Each number is 500 + 40 x the weight over its row's rms, rounded and kept within 0 to 999. Layers, rows and columns count from 0. Numbers have three digits each. The size before them is the row's rms in percent of the matrix's.

# layer 6 MLP down (transposed), 1600x320, rms 0.0504, rows 1588-1599, columns 64-127
093:452458532509520495498541494478485469529599495502487483465474432492510418528519499487452469537499508522509473487441520462471481494508473476458485490522518503540556530489525525600504503524419499
086:483488505470548491464567571495490480541505484548539458524506517519545438485474518520457425536475400527464500517498502562414539544516482456501502474424483498555463520471549461453493491478561435
104:471454485568497492431498569439445426582560477482496522450496479526543481502452476533482529481551501512531533537455479518537535536487480498517474515493531543503487504506515526520528542540469515
103:510524495493451480483484481543469498519549476566438536436506500455476413465428440453530449478515542534507451496533413521426494461532464534492463465493468420493479536488542481469518479417446488
099:493491523494537583484489463466463461529469563436532467505489561551482448474456482414518492509505473493485481471532518490511518457496465471459515577536485559472464510478495490509501437528436459
088:508562533502502566606479508470523560524550482458468440488439494411524491415491526499496451442548447451546430540530516484512542499533477510491582482547524495487506467462444520505515539498442466
099:519455524514507503459472555574526493529432494570445484512483457475484432441545498523531576444475466542461474517530479516513512529463518490483526452536508557440489561490550588504426510471457494
097:526444507483474461535527509448459488468505491540447508478498529541446415518457558524486440487521473526494490546525562414492512489432455498484493539409532594451462501478516462444517539461504567
094:480499465437481525521504516568438497509529559507441573475516515461501452522440549550479528505496482525536566524477433562508532462442539449446483453576494575537491416501479467422474558424495469
101:493565555538598496528511532476453437508515471538512530592483491427528477456479505543445479548513488485435419538480452476474504447464537469495500436490505489514497504556544554529524492446486521
110:489493416476499477494494485515466495478573531490497525550461598523523557505518458517510489497530541481502404464502492453496472428500489504531416445512490441482493486507494499498492554525481472
088:503518501457557554494584482562508508508448468505499494477487548542498537509478505464392454581455567517517541559569534493594477524475524529558475526486497472554500491451480526518496497498481545
# layer 6 MLP up, 1600x320, rms 0.113, rows 1589-1599, columns 64-127
087:518535594519481527574544391484553488477530472471577517447468480533472547518492502472530497470501563462450483472499492539584465411505509481490511597517499417482450472493502500533486534504410549
108:458396444560526483468510517491476531461528470535484486519466545447496553448580491448522478462587499497435495460514535460465520508485467456591457493480513458516469588508569464527500475439498484
103:453512496507451507542518484572519470552498513515541607478561479488544445519457549501514479552561541506521507578518444398520556539498503492521542462530526511447500404512495489589510527478503479
096:534475527520434528540488523438472514504459474471566462487500522405553574422492482531505463512415515522489562492525519509529495446471490551529547491438497550506458445491503499452492512520480510
091:493511481515567534526453451464467527568457503459464524477506550551534533453504510555447511442471470451459467544517460474494530537481476526534519492468477561479429462548508562538503568502501512
095:510506449505419611487555615491503539504417528484529545493471515521443493430503528522488553418494520532500534564488393473445442477497579447602474512518549541512523478525521530466450398542486516
102:548537485469469451558539451476562574500459385484528449462531546534607480514504518485516512525556455471459508439526494529442521512521446501578454559542493461458436521509470633527536476523489458
093:478497460549501430526525458564533483482511532559571498533517472513431492510548486493516476557508545471524496526475540485515542480443471505502561446511497530500434532479570521491499458443484482
104:440461534498538632520498446519563452467473524533561519477473516533524516470546512535463491531491542520427581544500483443548520545490493462522512525463510510465465433580502472461512519559462558
118:576477566458497583460523462499507487490524485468461434501513516505504465474522486545514505533490539639521497525454509557464531462528536460492517383489522483485458520486413449446533535585456505
087:550496488463566537516529444560580495466478486575443507485500515526557602500450489558479472472509558538500498537533476452522413508456469531570450500482537495525436558521480499600455450470484528